python train.py --d_mlp=1024 --norm_place="pre" --qk_norm=true --lr_mult_down=2.0 --final_lr_fraction=0.0 --seq_len=512 --dataset="wikipedia_en"
Each number is 128 + 32 x the weight over the matrix's rms, rounded and kept within 0 to 255. Layers, rows and columns count from 0. Numbers have three digits each.

# layer 3 MLP down (transposed), 1024x512, rms 0.102, rows 336-372, columns 128-255
037158131131133113140162139159117087135129065176125127160119115134153184086150116106120131156165134099157172171138169159151110111119114142142112134159125134159126109123127103169144122129179097105122146127128134082095092124103168164157168137103194121124173108129132135133161096127112108130158117112155134116214141128113119108096143087094160060115156118147181102094116100121082115106141
121111105239118131136116165122199121199081066212133113160107147124110112057086157036155124170147111203177202149093113093123143176094108091150049078136102128128151089130113094159100200183128133163109157073172124118156161130103126118111155114111075179127113089126146191110125181129169105111171118124202093068073158090135093112091209150141099158138122096121082107151141086077123102091101
101092135167093159047082153109101119174152174123126165119160147103082083091132095134133092104087154189142116128111134087093167176120134087117195106133167135118130192099101152076122121100106127121103132064097155135154178171147161152101137135126140103089156118091157094150110143207169123129080128014166120135129208139138142111125133126129165119084079170175119165080172136128132155156060
093104112119137159113145148114119110095131115124110099155113145098091131126145148149097101103133108158165151085102122138169079116118128144103139158122109160086077167144145163124109143086066102058130152148077102130146157114182133071092116132169116141116145128137083145140107177142099116158063162107107113135135172139117115080151226156067053138106133085160075115147140095145131139078063
111158149149114072157106085112173119089106135191097140205149134083192115124106167143165116169085162145150137056169102143161157209168112187190161113149125136108090162112161106116071130086152139129098115099080140138128165164141156130116124071123133170117140090150146097106095076109116165114101132116156126132126089106160127146100107116108162115109156142133117133133161082177110127150155
111097171109131178110133109145088157139048134130199107139089116086099103116073133144124107080098151139147126127104087122159097129118111139137108136130161122100108157136147156161144094199144128114073125143146143083209148098152120148093124097112179109140141191131140108157148149112118151132131125115101123118193146123057153113080091100139122167090123139105127114179084085131141160137140
154148135153129064172097184125144115161117217126153174106154134127068121143115146194143124140185167116149047148126079146120126152151177148124179065119136133137135134121134146120100110159086115177134083121141053116108120168173169158156139161087142136107196143105132084097179117085097135156114127102099153128161154123096110134091102132120105114143128195109160093128109138144186128138118
109097162113098116112121056161082140171124107173133165116109130109090201104129162123129171136136116165114131112155108090187126125064120153075119184096151128161129115068130143118115135122108093106087142149157136180101176129127192127134126166111128087189137159110165141121141104103121156156070095152175170161140077120096127094100093147113170087050170098101099117161112139151178140119092
159144122082139100123154127123073102117129144070141125107153133176135120136160096073086162089093067115175102000142119087163116142116099136169114166195109122134117103151103167141116158130082149154083099157095147124083127087163121150084122127096076141139134114120152150080100149119072205105127086109100142118104113130094113148145095163137080129109130122095110127140119069122114179113131
107101174089156148145125158083095146135104158161112183120127133161151138113167147131114097097198125113122128111171079064134101101158084172142124150082166079193117088150188178097105151139113143141160108084139167150175098169129082103143135087140112064197178131116134138146131129103092165136154105101147058154150166139110160167090099110147145130139186147130155110149122119163144115132115
143107096110153120156074116131082097123171129174124119138112091100147157176111090152082131126118164110066106118094159128100141129135176084123128120092151092058098118116106120150170137158179137071126177103117098179068141104135115135114151156117136129081139141127156135138093165111063169046089112168168105090148099058137089130121111089113098146158145119139068100135163171165111118129073
094173143109121099187058095106068176114154139117125165121116087127099110092140096115127191078154128203152150077112106099147180107107119130149079188093108116169154136157125159171162107143214120099086112061189135114212118094120195196186133199104101122123099142136139091100128159178128140121133096135133147144122159216155143092120141110138037120131170107150140095113101122082109147083133
118139175164138134169123119146115132134102163159103123110142086141166194176124150088099135185049130130113152086097154144081171107083133108066148139160144149095141135149144140143111149164096140104208153135149162150093078100120161117131134081093148117107175168168145147106164135110167155105091103134109180157107083107114175035074134111172184158153119171124089102145117121153106152093102
104160153068108100145119104108138151141115171106115171131101111142175050172178131078091121131174175126178125103118101072090122119059085096210123180212098172172160136102117149129194175093166098164123092126159127095127112115153077118124085110085146029151184127143141179153162226162100107116106139104126143111139126085123110093139189151154099112174116142102151131157120151107096089104093
162193130134101077082131078139195124150180044183088104140171144151146167151225061132116119155149128131135130157126165154117167052125103123062146127119182070182145175081155086157148115130120109151149181124148153129097085125171138188129153070125116144127102151063151142123126084171114039146112101127125138191141144170144079121099053174162056138109117082143145135090116097121105058053125
100130136144174086111146139145131071158079132093101105121169117121107154103115125091159103094096118100135113132152068159137190155126129071169166182088158135131180148127134120111096081171120153117168074206154122189076103123154147151115108093099114098156136102112118126154164136111148106104125117084105078152070158125108164151138101085112146114101122197183166119138196166130121136142146
123069110141091104170119100116179090093072142131165106123184108169163136133109141149128096110154139153095145090061102113137156128095145139119104127077108118150121123099069138076149146152112112109154145088103125116111193103121091089100141116151146134121120137118094180113131127137128138174130157119153153126118176136078129141191097102154161097184099099157107145074174167130151152176100
099127115143189086151127113117102107121111158101088153125068148109136081184171100101133083125108100141161142138121109116074144126129112112090134148154138100148094164113155063094096143102090100126174063151154130115119105117118147080140090120169142165110114118095124105103059109167160109113105165145172171151085056163133134135144141122173147103159091091157160125171178108105097149119129
098079125158154101102150123128200152120133097130113070153142122132185112135123134199124126115097118169157114083081071159101127161069099114169129138152174147134126122106091155144117159148140103132130122129100113164152192064163111140150111146132112115152125061142077111131064086136132136141104159094143161179119120165128230130123135147094122166105169081088175157159132124119147139107124
170164142132082138163081085142144077134145119088035198166100100117097086109112115070078168096096110118130099075172113170081139097101174116112085089164159123153115115197110100140153189172067164112111125027138147138096106122154144155168143129150110120102076125152159105198068118071091133183114140139151132208185117143127069175114084102156210153178061143182161130083129117093119120111163
097125147156105069121143123161140107167127152116117104112150129108110126140200104132152160135180140074105088126153154121158159141135123137076076140081183172154116146149103141140130084101189153124095061162154131159134152082123132115091124129133086184110113081134054103117102091147071079219155119139179125078133198059071137137147055134149120209126106139100117111147128112091147134088098
122145113146109156118130107153130086126156099098150187112161127143113126148117164136105095160131153139088097096134164140160049078129185116168112105129126133114123163061158109168060135156108077142139188147160151179073115155153127144155156114150117110106113132219110173171127120093104129151080142143129113123130087151143135068101115130137145053128109154120122151076124131159057137146120
043115149185129154165113091144101125125146110081189114164160133118116130127128136114119130120140071152120053053064076099098092117178156100168142156179238135086113109118120122119113085166104123131107138067164100100116155105131082138095103109179131148158126091175157127122122161121113192077073140083109172137106133135090097150083128068137087149114096137150153179137180173173114121088117
145132118121132071073189153187116173117125159108057119132129108129115114157187140130120136106170143088116154122170102129069128084098138133154065119127133119060083142135163123103082139090164085097146116132139125125156097121095107134151102106128188148111141146105034123133111170056134137158127104091117130154096124105112119174114212091123139104214130135124125096103154168169151117144076
140107058133140160117119115122118123107133161178140220149135078176125211145130126164144060091112114119136099145155124092157076138129164122109176131085162056108128163107154171108101120116175132103155160101137158122164118145100165155148081123109172091096225141111137142139148139114135156116136087111103146118119111084183146154172125119122146167145118124135047088055140067154122119089207
099117118123088111138137139170147173157184112129118133098088138122131108146163090124083122162142135126098218148105138172105043160113142139142137078135151108169157076135170122155137158118175128136172136136119140185091131099137089111153129105157112157150162161143152127114148134124128174094167219062123094153071170165122137205168178139111139136082123174185141139097182081159089087117155
059144120110091153127114142093072191113120135157163142122121150136114176082091106129147167198104098146181152163091157076080089124193100080099104112115111158081143176100130120144110140102124026105144120172152120111110072121082087126152134143123134156159199092111126106149119050080159054113125131150130101143158110120122095140135081136088123123121112114120109105086104172148155120199108
105182122075142180088140107164117155162090112139078148082108124175152129084080100150108152144111136068115111165130099146112118115091128093203146211078206179148159195106180126140088102128153155129108145070085141153127177139079137147156104131169182124151125115075097112162155141147140066179058058057143095152129121163118187170164098088112102149154130148176112127154134126108162113096163
143180166122116143139116148129098141156136078141128135155155191148153102122139140113158106127155133146092134096118129174124144125139165135137137117097097137074092102095094141140146170139078099093137144145120112145132193090087133159088116120153088102117126151129046137097146160102087139058164075074092159078174088092129195120140146137135111144214104110114100121112171141105119163101136
080154176069182104105142128130173132102105153092101146133090165139144064101126094102166156122083155157120151053155103058131116140086163099146154183187159048117108112065121141126151122087131137141139180156149149157089110101064138168137107135157172080095133181125141151096130127149089130128145128113159123065128045150112154116111163114183073106096175128142099160143138115153173139058101
122126141162107144122159141115198133110118144141094137088063136104221123219092065161160112121126135100195101099099147126148099090109119153131160131133145149120069124139081116072163114032213132136128071096182085152158123128171154146125115105088124134161114134099086117082115159120110104135136174114131081184108157178173146137086132099159101120113093157156100117079131139148114154187118
157152123149118244086107147157187123135180112076115162167138081124099114161160140127160139142125121144138118166120140121175089119191127136099146109133151152167194111165125158089059130098083105108117073161143111108102169125089140128119079187115102160086136134156121126191119139173144135153159124115142202135156106100105137172147188172138130128120178143153125090136173121143177095138142
130095140191117229145079117136149092101147147149114092092128087164137137123099085081079135152152133161081130154110137108127138144106117137115121132129143116173068147096116149125150127096094141095102137032127116112140101110067111145149085092096186175118122065180118100124169113127147133186123141095144159121112126112130142069116116124166102126099110129135122101152104151144119089119101
126154061102160091159182108118148146121199148121131116134053206160157098130118162152110135130108142110086173157090119117121121121163094088146150115126133166120130110124169073088130092163187124147126124161139085071110163183129116094112105098130096102135100112057147148149141161104116228102087115144164067145150101102122115128114093155181140145083125169112120100178132182206127117107193
108119099143126120096164145151147096135165102102103093125180189094119118127125118084104112153095149141191134129139093152108118132151078140125140125157152118135131123151158121128119102133140141161089140145119104131178214108084124120168134140118163102138105049091083125130111202166102147099128119132090148131138137069103152126150155106091175141163093096080177099160109130087105118159116
175108153138063204120081111112127120072150111137132116144098123087148116157119090182162093129088109145083114094103111140146206145128120134176129187117109104169110126155140164148105141117129062158137176124140166119119104161117187156140060118132161112100134155136125050196158125154135155199162120121163159165105176119172099112146128151142108081166135131146103115119122108103066149095190
155139135097104033114116122185111147086163149090115143159108138189105151168116174110086126213070119130146179142085165161129140136115120112057107103160138084143115152171137082077103111125119176093134133170177130124137128071173150107096137137166112145117114117045148123127160137133205161109131176138078136122143107110117159100114165137115131143124145140132141091162145179141111172121053
# layer 3 MLP gate, 1024x512, rms 0.112, rows 337-372, columns 128-255
177150098180114244077105180103115139160151152131153105143087112160175154143162171093095102164228105149133111198145105141183119122167138119161115150145141084121156164110137123156165131159115172155080136168106120104177123123149172147126113143117187141099120071146119102127118168133167129136081117122130132125143164158138113086103113111128108105111127111144126130142143100168123121141155
171151106122097157077099089124128110126109193104108132181152079144150134151117060167082152159181174152147145172105040125148146081139090096114094168081133136142144087139144144103132109185216163182133148118202145037117110118085152107106093106168144192084147094139142121197103173150076130134063128103111089178100159085144145069169156140110158112089099172138090109123105190185164157102159
105186123148136122042119115136157065108072140077119120152120063103104096174141165145133090151153161117111143162173165076119074250222076113135084142055137147079075112110114127121153095070114077135142186115200060104080105122091095064154100161126115142086136122079114102120115162129132107095094208149163158183072181207157119102133138123105107160124089137122084125108155114133099097135109
139113110122150134115072120183157086153093114185092127138089120083099125139176125175116127162126115153095102178176141156101129142128123143140104118130109123110130163101057174106137132135106068127125084097132113152140116098158184117132109086109117146125115136136159147109148126124167150155107149125121124058130146134090122168066131129090098129131135149116095107136070118124179128188142
155104167151118068107079106127125109097067109124140175101154116110088149166111109083110126157098087130119115244120049096177100127116176140125071141121160107143072123165079138153135116139165109107139099109135129166171158130147057138136082129148150123094113154130105121130119133119126138100111096152128156088077191146111171102147188161150148126124195108098155160165100045165188182160155
102099110070077104122104131082139076151112120110133131126141134143135133123163192129108074116145132095126176151144108126153155094200191152161199129126178131160092091092101139149162111175105127140141118128143121122125140126137161117105127135118120167114075120153223134123154143187098148148163092144143152120130107186096092079103117070149153202179128142121170133102143140133157091129099
127127157120130159133086104143112097131125147159154154131171058137066126111075197075169168103166168132121104134174156126155138153156174159158107153151180087154092095144131125076181140179126142092099127111170145122153116128132147148109111142126164167118147115174163121107139137123082101121135138130100114147157117137134116154166092152113119172014095134084129150073118123109150172130118
158206113106130099167161119100098164150160197116110125116160094155096156116129150188147127182112153147146151066104119070135097137109106189168153170170126145127182097107150087103124140151166165139135142091150132145073118126169122142199160129132164154097100126139116157078160146072163156152137067108114114122121129106123136089083111151130112151085155145065134092103060114153077152140130
147176114152171133144161078101130083142156157159128097105100143165076124107112124119072076089092157192196091159066081103139155174095181124081127100093110066105109132137117114120164135169128109094092093096088154116114152116129111128121056138144144148090089173158128163146141155135175139187146144153136113096164081149138125133169144181166148120177096146120082067077183159103157049090134
178073112111124110156051121092091103117148120145150149122152135116139163190058135129146155135135087090051138201120171144113166104125185099134159087160173141091124217095053180145133187152185141108134150112171157164084141209152076154106135122104158195108117144125138077114085143115129126118079119143169107081107110068118133088082112097115111137084090147090129073127182123169107115108126
147171193152110162080123127159113125100130175098139179091171149113139108092130091111086113207156145137157210119126084138168129099111141127136126096118121097065090156115112118145132086114115118136149124106129172105184107132116130152198147152159108111182135164190071096115144132162117214086097077137143195096111103179151100049127136129151071091108123146082117090136140098085095214136165
139151169135219154120149112138131165128157140168115129110156177093145145101099071087189171115125084139113167061154089134152151130134145137111093077071065150125173120174102132099126123189135101129115120144008144119138135144120147141110119145123105092097121094120099124161114118128130104109144133137126149067072134064087114136185133140111136148085085148078114154136091102125159110124179
162158159142108055149164146129166082113140082095125153162063142136190152101159162068124149170189099170069119125093073156160086118100147119129104110124160082061138143210100140116113184115099098125126173094168125116135110160137169093078071150120073066112107169100102107135106143090099166174133131158113171158151192103135121174140135113137040177149064212112094179176133123102111156150118
153128122154159178123102091144106089079070191092099185110101077116143140146067120167168142118115160139194146128199128108142152078127179119160114116134140141103128123149136132101149192087158148146076134068078118161143118106105154137147111115117131170136120140104147121093130151085115143075113189099161140174119208145137116159141147084183129177127137125145184131183138082090098148118154
049121130097144165128101097144110122105105138124088150159080094084085155110135101185159097073159194161071157138185139143097110109150143113152099138130139159135118108078099102128147147118077079115113188122119124150157221153092099138151103104121182157114185116169149152131139180093096172196175158168144120115139181145077076147104148142078137152177139134132112141141116112091046134179113
117095139148156208127096096131077116163111137150109187164097115133154066109164125126157092175132070083098095218130148130154110123152112133163168153111113154211129157095109130089064117110142126123155148112176174146172073113159125124133131093107148120119161072134147161116112130157165108096165075093084097134156118119116162135128169152159114142118084149123111155176088140156165144106115
108130078127140116106177114096137163096165133108108126154149150129106152106157130173138099121114128165109184127171090172100114169137114131114093137129137109210084173117121202105129155168125146131155136086120116140112103152110213148142135180122139088114128143153134131135134176155093106155106122065114115144130156101102148125089112143181147101128111168118178108133158074139167150106200
166040137131148071086164117148087166155156120152103081133171135111101089112122163200142113115099136162176097111081118108184104159139082128127114111087169150157183077140130116131073167134172124076137143096109104141178204157124141119159198117124100131117031094098189122166156103152096114134068129106121096130102175144162103144173150122099114140176184053130112075163090156173118148158133
094119185140132125095169091154110181076116113105152127094132151167141128074148171128102124060129125118138142140136128101184185134116120124127142126115177095144101112146099155113130134113119153070126103169092074037107168112165104152150112128129156094089130125161127160117112121084140165109124089165132189110136178143080161076156119129184141145124081078140117079066170183120121105131100
153133137100139134173115088082100155120108039120061189137113137113127055113145094102153133095124166120039093128158092106148089109168117095091109173163188133176117136149098163104134166161152168192148194102133113092179147081129164124159152115158069185166104153119108112173086085136159065143149061083157151109104151061140149120182154108175161078076102077138179084086151152063119189122101
165101142144124163164059141107108132156102149110144095142077119143142097119092097124140154112110132113143134142109155201170123161104102095094112129139109095055134143125171061132084166158101134116178122168123117143152117052123138100154109143088132234084174143096143126178135121157153172121168137136136133158147254078168122141153143204143143144152119069132120120087125102135169141203145
074170128159131136170084173106093125170171168148136119122098126071122123110123119129112127092081127109073140077109090136148149156117179126133089108169117124102148138093145153146155091123055132073100182129174135131167114180145111175165110096125145106131120140118136120101114177130074155092108120128128181089124096133105112171105158131106116119134107107078056154096137124128088100099134
121153130109120175070140157146138146149141123100121167099149121137087130126107165148122163133089115199141171111166171072148099146184124144114092158160123089082094130108143124137122171197096143061139141126150145081150188155115159144172114134126130102123111134215124082118123188116179094130109123110140149122106148128112110215142139162184103122148120134166109167130168162075119087128144
144085131123090081105147129104117134100122075138144165146206169120086060110059160140138076094100114109117145114125127128099095138150169169110140105127082155144101144104045151132107169110085127169116149119125090185160130143108110130112072119120157121133114099059163116109127064111210099124111163080129175077139086142101073142179094159189118096078101114083167182139098147133160144095129
190175143153092136147142107060046110131129118094113178137124120194094139057135156186109166077155103164103117111134141099144089107153117130125064142148103104067136096114080127103130154112159143092137111141140141128156041149105146140119164144128095175154085077094126094111056157124123082151097095148119099141120114089130082101087124123141162205130096158095092165128122139129122149163146
174172158144109177091110146122098151144166139067095079119085151104106186118134148152125156135174105145129156187184130130164156107149125085148151132142117145130152095194134097140152116117120090143126140129135104087089088201147100146169142157153165127078109132134111138149108165139125076092079120113111067125137147136117101135117088100131121080066148112113166155087158170064141115138121
093083125102142086115122104136149131128183072151117143116161160085148146149157164122159155107088154120164121146105096150100081148134184170133089185105117157126185123124181135156111123156171126150116151149147091091101141118155139150129110151122126149173126181187137143128135081137086123110158153129132131037115146165114187122122183094180095108154112163125150109104109133098139090120091
084114141120079111091151086195145164083132092128124093137121116137117087118128162189103078141122100161087122130153111131136156082122133129187085124127121157119154120125118122185184104128147171119137054103105127148130192170175115118137106129094104091139101113121191112080148121152165134157110156114144054134099120121156094148136079157154110119105144184120107167126152078144180139120149
116136148099114097130146071112114163128119144134080181076107095162089097070143129149181197158139154132077102138193134145127127122155137076149118130102182175144152161150117164134107090108112162093115192136102094115132161104094168108224112152168155161113138115141205120168099120186091126146111156166130065117119114130139177097109211089133165111163169153115215119188082130157127148040129
102199093131159127057113114137113141113136103125143113113101130099121129123123084104135113067120103095132125138108110105111151073111135154200123150136136129143086084106065174134160082113154153135148115103197082100164150198125130122108106142091140135097160190059130143092140148102072148121108099136132079134123132116129135127164150151103174195111140157106068112073102091137142107092115
113138029128142116075134172132088166077089185069123159183153110117109161057039123141147114124132102089095168148121112132142085124108114166071155164095112093100154144186189112089119132144147120122060152148101105134141106149116075160162068147144164127132205100109086166157147055091142080101136059153075142117166069155087158146075152093115134109157069168106139186124130051101143172125123
197144129077110142108137121085114142157081163140140082085113150127135101126110145124199093119132131139079090126102101168142113132120145173185120144160118114153126129091159167083148159107126110139142115129144111163166093143126156154167098145206122106123108142124146173048092058133122053082144128123116146133116083078106108157113141133136149154124121123128140171104159127173140110109110
152163130132126160139094101152161143105127125102163134150133093141095168100157199135129158120102105191133153132069090133094100118164111133123120059113108137121103101108194097129104094108161129158120135150136085124165123106179154113082158146124156118089051107116067138153125146204162159121147105178130149172133125131157168147071123146127118157127106062184135096088110121178127115109133
138114104119167131084156129144104137143125113092095071106087125114151110125134118171108120126161166114130127172127078111156135105105140095180027101109125112146077199117113111157112159195109087131149115180110150138138109101140094171133120119094100162137182091093112127201105183156162202102131131145127138103130122087128164138110143200127088144129138140166140219078137146136174112155116
147145159169136098152143137124107068113100169141141169173141159092119107109122165167127104127154191125185155167138129151159105079103117170095198104131060156114120162168123099126058171162144110094115165110138156161156208169217057181086087127151120120109128097074130156144165063144096105114086083096142149106149077075090123142108091077142127120177111166082160183172113124144194119109127
136114078092181143134170124082123084131145143115155098111116166070129137173099145126143103115101125081121145142153154103111081136108083126182154086178157160092113149135201148182181111167194126155096039098116101144176170154172122078119120149105130138178097144123098177108164124120128106141120123148164159089154136132102050110088154135108130122117127129077197128127076122159138126085138
# layer 3 MLP up, 1024x512, rms 0.11, rows 337-372, columns 128-255
134137132121125129174164153174127138136087181130147138143105130124151129153148162180106121082176171109128129186093131082078132146101105109103103047092153117085137178090102141133181128117128180156109139129049086131111155121104142078164134123103135079163097160148133150176134119096141123138158094108080116146105078127141102124142142096086134106127128181090126140138133200162156125120136
131152137170149141176100208141124142094105106132105159150095145125126056173164132149104137069119116114120192121039127157099114215072094150122141090173138143152159152163120149195124079126120172129133121113057120108141180075151107101134152116122082096095098096096122105140130141128150167162133129095124094145146129130112105097134109159158164096115149115142108167144179159154159073187130
153046114132107088122152170177109024124069150086104170166118150062079025159183183125128109122119116062138164135110104117128149107140132121109123157094142099125043074149126156124143163165135120146142081103143098141131068190180150106132034155104077108103134121072116099081139156117126147083135160116101087145111112186078131025170099138128091075146092138139102149107186114138141154103156
146132135133123160143115116172099097170180152106141115118106122087094171147134118130057087161139123154120053125151086149124098100161139158171123175106088179103132187145112140112179135176147155110125113133134100099147145134100151164201151098135139135137173113125197109144105089093091119075083115141110183124125150164141118099066130091110120144137156136150105125107197107101101138101073
140130159121136122118144116236149151120102109193105100104122116120149086116082169170176132097129101101101109128166177094136146111116117174124136115169101133166109100190196141102116121112109166225136107182146094145116120143109172092098087115141094088151111089109134083112096134149145130121163150120132128178143135134141102112086147135201124124080126106125154120028146119182226108165177
122166077125132150161094119183097176097159093128135145170153133137118074161122185100092095149147156132106190114103066128129134146124134107092051123175121162097154199097113169153151163119137109173108105184093157063123172119101131080143163154173095137105080094076116149144179149167162075123136141113115170155097112126135204129091172081111116078142157097111092141118167109110135123100043
122113114093097157154112140142094108126139117170156166101163087127087140133096165110156135135121148142127079116199124127173128120100132140200105148105178070138141093130113152111147147105132177079122108097147137151136135148084164115101110156151119130127119154139150125090125092104126106111095123104131161246149119114110128117169108146167121093118060165091101138142212126080146138099069
110135143088064093091141111163121125101068141109119135097104107134160069080133120139164092063087126079124170150158145141130119099146102093113136115069116113129145188144160054127089152134173160101086129166087071065131104131162174156081137132124115177150125184058090113109116110134158115162191092135166136109109097121178148116176127070126147129184146129142070161090137148132089146207157
151097093142130150143178154087110127153063115187075094107104142088186085126168137124095108177163070171077146099116107124054070103134134085143129112115133100077120091083112173080165074148083122127068113157101177165079145086177118117137178079152094112125158139126130172123120108106117148123173148138137120133154117095107063089120117115086099184120113160122171141157163140143129142122096
121120123174071142089152144084090085120122159147169113118145139172058146076162172113162152095159093139197168133131111084084074106139091130141160153184084154163127185150111110121137136080096095148076045142143111093133147149129104140118137160101133110175052114156087115124122057162174109245141086130101148177084188172140163116172106129116144103076085176102139167128061123100157152154152
122132143119119172127108092200155140112164156108115089068159190121138097054109104103087142109187128115150145062173122132111118123132099128142129138161077147120158065140124136114164123126106114175142160117109138088127145159089120112137168096126141111162151175116107182125111084152076113104138105067128114145129143161146113172150087113107133119125089125117168076240056105165077120096063
108101175081141149147105186121130135161112189131109146128160099156135149175087127140147149128082100168097121153086136115083170120136112120169150149126169167139096132110140161127123103162173081140140111106087119165132095109122173145092183116132132100163098093124148116114211124137111162170111128125145160094110169112115129132097123121161152160124089106167093112151065101123130223151195
135105068127085126120105109170151157097163164113119138149151102126146144070097137172120110104094147102179129159132127108091101164092118068199110181077117162124082118108190200070116090142128104104070145097178148067170106105124180114124093094124152104071196033116139040156098124086098179113124069125131188125148153076134241114117133125207106111180175080114134127130155094135147103148139
100195146107141144075073107166176078110152127149090084099067106102151142146138128089096108129175139144118118154114112122061111141147158146159114172171148077162150104121127103134090166141116125160130128158134128086120124142136161068101115117096037092125157157137186118148139117130141102141173204118086167159145142086117146128182143112155154079183133111174097111197126060132107130106092
149152115070108097105138170102201033159086137100176117116104100152048134153090125177155126159169154131098156123120094129121164187163089112181175116135165134129180078186121081114150133195129147129130146163115124186105076171162149152175108074115103137133103095174143123144115199160181136091099102160066123110148112139125120149074150130179129143127102081118066100138112188087173145157103
177136118125190145149082106165136115177150115093109122148095094103188121141127101116155107128133162129100146133143137108162127122116094117100111166109133136116126146174122163073081133149085191163155111126155149128146118163098165077126097154119106136119118120129087182094101111124170126102163135130133125103149135065196127156143161180059110134128138118105135133139068121079124150131138
077169058166159091072090179129071162135097154107119168140146137124087136161120112164109155110159072144129152127139161130121084072131133117156146112133162095160095142131067127113118111179100152099113097093090129146118037138144158088177136153161136082125143101196123097151100140112102161128129152122070106088175091136127152149092067166094114114116103132111149146118177124143058113079138
113130126193186061113149154063149117093089138082129130155161128109085124157165102125114114151130092106155198088112104100102117075132077218114113104173138089124119089115160102133121171090120143132146103120100134134146132106136166085122146165115144130141098068139096123125131071147127111150108113159062109117140123170190169093132153137163141144149151039102099146152153122160144127121134
095130144156157163113112083184148152081127078096183093149101089111129118160090129089184103181177047085106112152134146138128093104111080152126183134108174110090144179118151191169137139147170202154106132136169143089143081195130130148115119110135133104076124169082161142110123147154149134107081074106149134118126158105125181096199146062085141150080110060131129141182191134148169102117135
218139160137141107106181156140142107094189136115121086101112153139164146198134123181164150124150152031072157111093108135141053128118159125125102122127196175142107207143110163069099172164117162149126092102144178078161091133092182174144143129177135129135155168151166163124135126151113141108162087074132135140101088127141045091200126102171136206138114066121189084102090151106087188092150
160123144145137197077083106083151136139142126140097126121126139133102092145089081140130144103114146136070151182160211107109102177166107092116114112067205085094106203086066157171098170130120151100085127100127144131170146134134122167162203120138139155115108067142140122144138115140127168098126123131158173175129144145132125084129040127101192104106112110123141153091141129138128116136144
133143113055122155184181129142113135079079115149079130095094194124120135129100103110171104090163140108137141097175116157128112097112158093125090101154118135125110156116217151096138129143121055139127161143123119073148085107135133104176083120183124127193166120134111120112108158126147164175139095106152086112146129132154103145140094110099159100136133129108037147087162097095074140150056
133176115157109111104157149115117139112131141173140150125129124172126080169162034099114136138151103139111045180122149125151126114166151051140172085125147123156160161136099090128116129114166170098160118156183149145121094179117085082112145125149122168133152131047118051141124114134164188104155113076141152147063088107141176128133088120139138120134147122178150093137144155103231109122213
134176155094130146157122141121105082079098106167130136197177129127106157152063166070142163108083151114156137146140104144117177147167171133105157186087135125110144145104107144184148096104154148143129172138127069161183104117137101117179153124152091144116072129177131130192137146061062084105145123139108146181133101129114167086160124136105129105163152125075144146035152083144129110117180
137176189131125086064121140175183117097083191185115102084157168092138152107192122179134138187153175129100133141116127151110168108140136191100175112144166150134148110131129100141130116165120109113113148136143168161109164088149150131099102132159090079157152130128186172168128155139119157102136212151105148148101127177161148143137175127128065124131189111115112179115167119145112113139182
151175106095140111117139135106163131088096177147131118096144077133121122132098124109147089123139115120156127089103133153109123131162116162156140125184136116114102085155183136131106101093131148082135056133159157060123161126105143116167134162122173082102157193154072121166142168144086097095127169128182137144060089143134093080075106106107131141123139128144168141128096146154145137080152
138084090068117122097103091143098174121144095105125122140143170107144146144094170086125174111104127161117135095120107137157120120068182157099109128162135163168143118127114173121118145117135126145096081151094148135064099152139149140087136252178131098165153138156116151151130102134114124115129146201133141102140061119121191078110147092156068134130059170140148126102110124121091140097100
091125112152161125106136162097170184210171084152130110126102121143116137123055086110070148077165134114099133184139083124109130157158144075171072135106167166164114063080192105149124109144137124118146140126110128154142132161179122137152136098104138168113103146087174165171097132112142142140166158164105137091099092194101166057110149130167120129098091112116082128201150131131106089095102
167133130117124097159081118126132142125172089054059172099097167138146103093140146136158124046156147075083151165148114097080120071119207129174127146168142132164117195141188115121103141126098166147156132146117145189191165078151163163096208131090143153138159151143222134113149095154112148131130111088186124122124123085092127156033181120127138154151150137070137116193125129172122143151133
147175137129083104050082097162084074101135127103114136112107161146143092146109162180170130123110109092201149126110189165082167141088168111122127090141128098111105098090130132133126132143121153103069148064113137115092140133070142143178148091092134127118114159158082131136097099114141150102131080134077140155105086082127156135090109181158112136136106173167120090062159102203175152127102
135142186143067145116194094096115111116097112116109178133129201128122156149125048151100163090146155107124140096141168157190110080128111110127117096148099136106203163131043079130024119156157103065159074142129161131150146186158080066135078167150136106102145134062178084086152095068118164085151175135140142118178130147083082098181129161173081108105205193169077155178145113111139162138154
144201115096188134029160087176139111095067176148194064159140087144134112103115122120162100153166112121128106067163077101112144140140093122125061118100138153085119132201107148175089092129109084128119112155157125142118181142205115115171139121141155076101157102147121129150122139071117132095126120176114114126148099145166099155120137110140105170170133111174159122149136131144135151169093
104166216161127125071145123125180085152134143094094174155099062154070183143134138143124153132098118145173204136136153125080171140099125137164182137094116170137108142074086062134147166126149195134117159121133152181119119117124233158115122141078124104182141107117091163145148110164107141112152107163119086093134111175124136170130118140083133180139109091105173137130122108104073135147161
174133150197144054126136165133139084167100160096074134170155123148156155111165117151117143151108111170198156157080104113175121115140106188083064092138148114122138150143107106164191152102104108095105092112056116158127161168148122187143189109114085108141097123175132098169113124193103119116180097126105121114106157131134101107163134167058090064160175151131148147082175097123122119120210
165094136157104162152139113163154160103174077134140082130148136183093178167151226185123144078165104115162171120171110168133072110107143092191121205157057181093137097193158148167107170143094162178105179115152139175135145124118122185098108147138091103100163099114144116207192176082142101139123098147138149089127173162197161161126132131142145113163140108192182040120114102133140088126102
174134144118118086174141110162132116127122143125037077167099175118103094103124142125128110142093123167140165127072101180148156058145163124141091097108047128145157135170185094134110121167081163111142161109139114172150119110174066107156135123133146161105182099141138160102105115117178119117170150118111177114133098135124155154089115044095161143178109064172125138144154129101137134111078